Weights of a small transformer language model.
Size: 24 layers, width 256, MLP 768 tanh GELU, vocabulary 8192, 17.9M parameters.
Each number is 128 + 24 x the weight over its row's rms, rounded and kept within 0 to 255. Layers, rows and columns count from 0. The size above them is the row's rms in percent of the matrix's.

# layer 9 attention value, 64x256, rms 0.0857, rows 33-63, columns 128-255
size [ 92  96 100  90  98 102  95  96  94  94 106  89 103  93 109  96  94 105 103  98 103 100 104  96  95  97  96  94  94  97  96]
[[ 89 120 145 161 147 157 140 136 122  68  86  99 131 135  86 149 112 161 166 118 133 126 100 138 124 106 112 131 150 171 144 113 149 156  77 116 183 131 104  74  90 118 108 122 122 138  88 123 159 121 133 130 137 118 103 106 159 119 145 158 107 131 166 157 122 127 157 163 145 157 109 166  92 135 147 131 131  94  97 157 134 152 162 137 105 106 109 127 129 131 159 123 153 112 125 161 118 142 105 129 130 152 111 148 134 136 121 107 155  96 102 114 152 132 137  83 138 116 134  92 166 164 105 142 140  76 143 102]
 [188 140 117 123 123 146 128 127 178 111 126 113  82 161 143 161 103 114 127 129 146 121 115 106 131 123 164 104 129 135 153 105 142 128 111 108 132 139 102 156 101 123 164 126 129  64 118 130 117 135 165 117  79  98 123 116 167 125  48 180 121 139 125 105 122 119 114 117 147 132 138 126 147 113 151 127 121 170 110 115 119 128 140 115 160  93 101 165 116 136 117 116  97 119 117 129 100 151 134 116 110 148 150 113 147 131 100  83  61 169 161 131 126 132 126  89 145  82 146 139 122 131 140 170  98 147 156  98]
 [137 121  87  85 137 128 128 146  84 186 120  81 121 138 125 124 114 148  94 127 145 147 136 121 134 121 130 138 171 121 159 113 109 124 117 122 109 123 118 162 134 125 117 160 121 126 139 108 122 123 141 106 144 127 177 113 103 116  74 145 144 151 129 114 134 123  85 164 155 159 138 130 131 149 118  96 142 155 138 142 136 137 144 137 182 136 111 128 127 102 128  90 161 101 109 162  94 106 142 138 110  98 118 110 110 150 130 139 118 111 125 117 164 170 136 102 119 186 134 119 127 143 164 121 115 136 131 111]
 [122 165 152 132 131 132 111 153 143 133 127 124 135  97  67 137 111 122 134 155 127  94 124 118 153  89 121 136 144 142 144  78 150 131 134 130 110 102 107 130 183 123 154 132 110  95 137  94 163 134 118  96 108 134 144 133 151  90 156 108 143  99 141 174 115  93  71 144 121 139 114 137 146 190 127 130 127 154 130 127  86 150 141 102 138 111 141 102 132 130 136 111 141 159 121 101 167 100 116  84 168 166 145 141 123  87 177 118  89 153  97 175 111 122 162 123 118 133 110 152 181 146 110 171 131 118 105 108]
 [112 170 100 147 107 130 112 183  98 115 132 155 166 135 123 139  62 167 160 153 123 161 172 146 155 119 117 130  99  97  98 110 123 118 120 167 114 154 105 130 116  96 127 141 135 162  98 101 109 115 163 101 111 140 138  93 100  92 124 118 127 143 121 123 151  18 142 112 128 118 135 114 115 135 116 141  93 133 140 142 136 147 106 160 145 140 171 154 109  98 150 148 123 190 123 106 180 117 135 132 111 136 150 154 112 164 138 139 121 101 144 166 122  91 110 105 125 161 118 102 136 101 100 116 150 134  85 148]
 [111 158 116 118 120 117 106  89 125 170 118 133 109  91 111 108 118 132 167 131 152  98 139 197 136 114 118 141  94  90 140 121 150  71 157 114 114 166 138 126 104 165 125 117 124 130 100  92 106 137 142  91  85 146 134 120 163 163 129 143 131  92 139 141 124 117 104 106  84 115 121 129 143  74 115 126 149 127 159 118 116 146 131 137 198 113 135 139 117 117 132 102 128 145 127 140  86 122 163 146 142 146 161  86 106 116 139 140 141 122 115 160 118 114 153 147 188 131 115 137  94 137 111 135 136 126 106 105]
 [156 155 109 137 136 204 139 100 155 151 115 118 115 115 122 142 124 152 123 118 138 164 157 125 115 135 159 124 126  84 133 112 118 115  87 145  96 117 131  99  98 144 112 111 127 120 120  98 176 105 133 114 193  94 136 149 119 128 165 132  79 148 148 160 127 120 143 135 145 132 144 123 124 123 111  96 113 120 116 162  91 141 103 165  87 123 108 155 156 142 147 144 148  65 110  94 149 143 142 159 143 145 128 166 106 109 142 136 153 114  68 166 103 131 138 125  91 126 143 129  83 138 115 181 154 118 121 136]
 [189 131 115 102 136 118 143 150 134 159 118 136 159 119 135 113 139 100 117 122 150 126 182 117 122 131 106 107 124 121 138 128 133 111  97 148  83 109 123  97 116  93 124  74 122 143 105 143 124  98 111  88 112 118 149 102 102 127 142 131  94 168 132 144 167 134 102 125  97 122 131 120  93 164 125 119 144 114 108 196 135 146 168 174 138 115 101 113 121 132 117 131 186 119 164  93 155 143  87 157 119 149 115 144  99 139 142 151 108 135 166 110 135 179 169  82 171 123 126 106 119  79 138 125 133 148  74 134]
 [ 99 121 128  99 133 117 156 137 126 132 103 119  87 137 117 154  99  92 124 117 117 119 126 158 123 138  73 139 112 138 114 111 173 129 138 106 136 154 131 145 136  89 132 138 120 100 108 176  99 131 123 150 133 136 134 127 103 119 166 169 144 132 136 159 136 155 125 145 140 129  90  91 112  97 144 132 153 162 149 148 161 141 109 111 133 127 151 110 168 102 148 130 162 140 134  95 132 108 128 134 116 142 159 182 116 123 151 131 154 134 101 137 145 115 124 115 124  86 152 136 127 150 166 112 125 143 138 110]
 [113 129 142  90 148 143 115 106  99 106 126 127 125 153 111 124 123 124 152 111 129 155 139 109 121  85 118  88 140 154 136 144  82 103 119 111 121 135 152 103 136 151 140 138 115 156 122  77 142 151 178 102 120 150 124 144 139 133  91 157  92 121 110 144  93 139 168 111 142 107 148 128 148 150 120 143 118 116 149 127 151 149 122 134 100 123 121 116 162 119 147 143 130 109 143  74 147  93 118 134 104 117 154 141 139 124 115 151 133  70  43 110 105 109 114 184 124 145 187 106 119 157 129 200 151 122 158 120]
 [107 136 114 121 148  95 154 135 128  91 153 119 117 108  45 136 199 145 106 108 138 150 116 127 148 118  96 100  97 151 151  89 145 148 125 121 132 150 132 131 157  88 103 131 133 156 177 108 127 135  88 115 122 106  77 121 116 144 131 103 110 115 137 103 129  74  97 105 114 123 115 135 139 124 161 152 114  78 155 137 148 145 150 126 135 157 126 121 104 138 130 133 143 115 125  87 134 117 121 123  83 164 150 127 114 118 183 133 155 123  82 128 148 110 141 150 146 161 141 127 170 119 111  62 141  69 117 131]
 [ 92 128 117 140 143 127 137 137 104 143 145 113 116 116 157 134 122 143 109 152 173  90 151 108 172 124 129 155 135 166 107 161 168 119  96 137 129 139  77 167 140 151  71 169 124 136 109  98  97 117 114 142 147 131 157 112 123 181 160 147 136 148 119 140 119 149 122 102 177 138 150  82 156 119 100 131 105 108  96  65  90 135 157 124 163 136 111 140 135 155 133 148 141 130 118 141 176 117 111 104 130 102 124 116  78  82  86 133 117 138 134 112 160 141 119 130 112 129 125 145 152 148 158 132 113 116 129 115]
 [128 126 112 130 131 151  69 148 112 192 111 143  71 151 134  72 136 114 133 102 111 106 150 112 124 124 163 114 121 124 128 136 124 134 136  96 152 126 114 115 125 137 135 108 104  70 123 155 138  78 103 167 171 148 155 124 161 125  92 147 113  59 136 165 112 109  92 137 121  95 130 111 106  93 139 129  92 122 138 150 177  76  68 168 114 112 149 143 122  86 121 120 130 120 122 138 124 107 126 138 163  97 102 141 144 144 147 154 152 148 171 116 149 108 147 131 124 108 129 141 185 122 130 107 122 110  92 122]
 [138 121 162 113 104  83 107 115 148  87 114 119 113 144  94 116 160 113 117 120 147 122 122  90 117 133 146 111 122 131 127 175 108 118 133 146 139 102 123 136  83 136 134 120  97 109 138 119 119 136 127 117 135 127 155 112 117 126 154 136 109 148 114  98 122 104 128 138 131 125  92 110 146 160 127  99 171  95 105 133 174 110 106 172 142 123  95 126 149 146 156 159 119 154  97 120 164 134 113 146 105 135 163 140  97 170 114 116 175 142 124 129  80 140 128 165 147 163 108  96 105 131 123 156 134 136 105 138]
 [113 142  95 111 105 125 159 126 132 114 115 146 125 110 111 127 163 118 116 127 158  68 127 111 138 130 117 113 121 137  67 154 122 132 121 131  92  99 103  94 140 127 148  91 126 111 131 147 128 132 124 204  77 139 128 122 114 107 140 109 113 108  91 166 173 150 176 150 123  94 151 128 128 103 174 125 167 105 127 133 117 100 149 132 107 107 127 138 110 139  88 129 125 141  99 191 123 136 118 127 180  99 151 132 101 129 120 116 111  94 177 181 169 106 127 135 120 113 114 152 105 102  79 196 129 110 130 121]
 [122 140 128 126 162 107  67 150 103 177 165 104 147 126 178 147 114 164 116 110 133 123 136 152 135 119 145 117 145 139 124  87 130 118 124 129 112 138  94 119 114 131 154  97 154 114 158  92  98 140 125 138 124  88 122 117 138  99 155 159 145 107 158 158 132 109 156 131 162  76 136 144 106 126 108 132 127 168 125 135 117 137 145 142 117 139 129 150 142 107 108  51 156 118 113 120 152 165  99 116  80  83 140 128 114 118 116 121 119 116 117 113 182 149 132 128 138 134 135 102 139  94 139 122 139 135 130 160]
 [116  80 155 117 118 125 124  99 165  92 121 140 163 135 132 161 182  76 141 135 143  98 135 116 121  82 111 108 120 173 128 102 119 134 127 103 117 110 135 133 107 184 150 118 127 125 145  99 150 124 107  99 151 142 164 123 138  78 102 116  94 128  98 118 138 117 193 148 139 137 132 117 144 147 128 112  93 169 120 126  74 152 119 118 157 145 116 135 158 104 129 165 102 121 153 112 141  75 158 105 134 111 105 119 139 129 126 123 108 155 117 147 142 144 151 150 155 129  81 123 114 158 109 105 137 113 125 150]
 [141 119 160  95 149 122 103 127 146 124 151 132 154 138 148 141 120 139 141 149  88 150  84 119 130 145  88 106 126 132 137  98 113 135 100 161 123 171 132 117 112 132 154 138 173  90 122 147 128 132 149 170 149 143  82 128 155 108 113 133 137 100 128 157 143 167 147 130 123  90 148 107  80 122 105 150 149 155 150 118 109 105 133 157  84  93 101 112 112  72 170 104  72 109 153 134  83 132 130 138 156 208 102 134 146  94 107 166  89 150 107  96  74 128 124 135 104 164 117 116 120 108 149 138 113 139 172 156]
 [159 117 149 129 134  89 147 142 167 129  63 153  77 124 141 152 197 110  85 124 140 148  85 148 127  71 119 125 110 116 121 104 133 106 154  84  91 160 152 106  95 116 155 115 104 147 104 143 148 120 117  79 131 124 100 138 140 118 154 127 158 129 144 120 173 119 121 125  86 125 120 109 135 157  99 141 149 153 105 117 149 100 157 139 105 152 119 121 126  78 146 130  89 114 121 119 115 136 151 140 127  98 138 161 140 127 126 152 126 143 101 162 183 150 161 119 153 159  76 142 151 117 133 137  87 170 121 133]
 [138 148 130 144 137 177 148 120 115 120 145 120 147 146 120 123 140 164  89  93 134 163 140 112  64 122 130 109 161 125  87 135 145 124 126 129 118 156 137 156 129 138 113 154 147 141  88 111 136 134 120 130  70  79  94 114 143 140  98 141 103  88 127 107 129 127 178 146 106 140  94 136 130  99 115 107 108 113 104 112 128 104  98 152 102 138  91 114 112 131 168 138 140 150  84 145 129 127 111 130 122 164 145 118 120  87  92  98  94 126 129 127  87 110 149 105 183 143 113 120 133 108 117 153 112 140 159 147]
 [101 140 140 107 155 107 143 169 129 122 148 141  98 141 160 158  93 126 133 116  96 131 176 132 117 132 112  98 113 132 111 128 104 157 123 101 163 114 161 144  89 152 121 118 132 189 136 142 171 101 145 152 126 102 108 142 133 131  94 177 118 128  94 127 121 160 157 123 120 159 147 178 130 132  86 113 146 111 151  99 127 126 136 100 124 160 107 138 125 107 134 159 109 153 120 112 107 127 107 147 136 159 140 146 132 105 131 145 144 129 136 151 151 105 141 133 149 109 116 103 105 110 125 168  86 138 146 124]
 [135 158 120 142 119 126 165 115 120 124 101 116 156  65 156 113 112 132 149 141  82 116  92 121 133 108 162 134 112 119 121 143 105 125 125 141 152 104 135 125 120 139  91  91 119  99 145 120 151 145 148  83 115 118 127 123 134 114 103 146 105 128 152 117 127 138 115 155  96 135 164 125 108 169 113 131 135 112 116 107 106 124 116 127 148 108 108 132 125 123 157 136 101 117 167 156  86 112 172 149 102 127 107 191 140 139 144 125 117 140  76 124  83  87 159 117 134 119 125 107 149 177 140 116 134 189 138 150]
 [110  93 114 117 135  83 138 152 139 134 141 113 117 102 113 105 152  96 109 121 127 132 108 122 134 140 135 157 111 134 186  98 100 116 145 169 126  85 185 131 111 122 110 133 112 117 148 129 167 144 111 130 158 121 143 156 122 120  86 128 151 161 158  82 135 153 187 109 107 153 136 123 145 146 123 115 129 125 119  90 126 141 113 144 134 123 178 125 175  94 123 146 110 149 161 123  71 129 166 120  87 102 122 140 130 130  84 139  74 135 181 146 152 131 145 131  92 119 140 118 119 168 145 153 125 126  87 148]
 [ 72 142 148 153  91 108 149  92 119  76 164 125 117 146  71 158 134 118 137 148 128  87 135 102 133 139 124 112  97 132 129 119 201 112 129 129 127 105 128 138  90 112 138 187 142 137 117 138 117 138 133 141 134 126 115 173 142 151  94 115 133 121 120  87 130 172 170 122 118 120 173 133 135 137 142 106 168 131 107 131 148 108 112 147 113 154 139 103 113  96 160 129 168 181 120 128 163 106 134 146 102 106 132  98 117 108  83 100 111 123 143 119 104  92 101 111 123 110 101  99 165 142 161 144 156  86 186 143]
 [116 119  93 107 153 111 143 116 109 150 155 130 100 142 112 108 139  93 155 153 127 162 141 151 143 138  91 131 173 120 107 188 135 117 103 130 133 114 109  97 147 157 149  54 152 131 125  82 156 138  86 175  98 126 148 146  92 142 129 112  94 118 171  90 139 117 142 130 129 120 101 139 134 148 133 109 154 141  86 138 125 104 149 117 100  97 142 179 108 184 131 104 126 121 140 155  68 126 151 155 100 156 134 149  99 149 168 174 112 117 108 151 177 191 158 131 144 101 142  85 139 116 103 173  95 127 118 129]
 [164 139 120 134 123 127 158 144 111 113  79 143  87 160 113 183 137 121 106 139 118 157 132 156  75 147 110 146 131 122 122 135 141 149 150 116 141 147 162 117 100 145 114 164 112 120 164 127 150 149 113 189 144 144 110 138 121  83 120 143 105  50 106 106 136 122 146 136 107  94 135 140 145 107 125 121 146 165 126 137 145 146 172 119  88  93 120 158 130 145 148 190 125 120  87 143 137 111 112  97 129 142 127 144 176  96 188 135 119 129 151 122 109 173 134 125 159 101 107 150 141 106  81 143 111 103 119 147]
 [123 132 123 148 129 114 100 111 114 101 136 134 136 141 121 116  94 112  99 192 135 107 131 126  94 120 127 171 135 134 123 120 149 159 133  80 154 102 110 136 136 112  90 152 129  75 136 159 113 133 138 118  90 127 116 154 121 135 111 137 133  98 105 160 111 147 118 125 119 161 107 153  98 145 175 125 150  96 125 132 127  95 190 125 190 133  95 125 107 122 157 143 113 124 157 147 140 115  98 147 149 109 146 115 137 146 104 169  83 142 129 178 141 110 111  92 120 150 125 101 131 135 150 109 151 108 138 147]
 [157 135 119 146 112 135 151  92 160 142 162  62 121 146 114 115 103 120 133 180 180 116 140 158 145 122 152 138 145 153 141 130 129 115 167 116 151 151 132 126  89 118 123 173  96 129 144 120 111 124 140 142 109 113 156  72 138 134 145 120 160 133  77 169 127  90 103  89 125 159 114 136 111  83 120 154  90 145 148 124 108 141 104 148 101 133 160 121 140 112 112 157 132  97 139 153 164  97  75 125 125 138 104 164 141  80 158 142 121 115 143  85 116 185 155 112 107 139 116 163 117 124 176 132 130 120 171 130]
 [100 118 142 126 149 130 130 160 141 161 144 115 152  70 120 153 118 125 104 154 149 130  96 122 138 134 121 106  89 168 145 190 144 115 141  94 127 125 134  98 116  93 130 135  94 188 117 128  90  99 112  79  98 186  98  99 117 126 165 118 137 102 168 139 139 139 106 123 145 133 150 127 145 142 124 145  66 109 118 132 146 157 108 143  98 126 120 132 114 140 159 136 148 111 131 106 135  98 142 134 100  85  94 102 146 110 143 141  97 140 147 174 105 122 150 134 114 107  99  97 133 132 109  93 120 182 139 137]
 [142  91 131 163 129 114  79 121  92 181 131 120 109 138 136 129 113 140 143 107 139 132 136 140 126 160 120 122 124 164 123 148  84  82  76 152 101 163 147 106 137 127 100 109 130 198  95 115 121 133 148 159  89 137 165  90 126 150 100 126 128 114 134 141 143 146  89 111 139 120 134 152 142 119 131 152 139 122 195  93 111 129 106 124  99 136 123 160 144 114 131 144 128 145 134 157 110 118 122 169 133  90 178 159 124  69 129 163 117 110 134 146 125 137 108 127 102 118 129 143 126 166 133  93 123 122 124 115]
 [165  52 129 121 173 106 182 126 153 103 113 119 123 138 132 102 134 135 140 154 155 104 130 146 118 144 125 143 148 112 100  89 128 141 139 144 178 115 129 105 113 157 160 144  88 139 122 131 146 105 116  95 119 101 151 138  91 158 148 109  90 143 107 123 116 155  66 111 154 179 132 121 117 149 147 137 118 107 136 139 138 123 143 124 203 156 136 105 151 166 113 105 131 112 156  69  86 155 122 133 133  63 107 141 138 131 117  98 127  77 139 138 111 110 189 122 160 118 138 160 145 166 109 100 123 119 118 163]]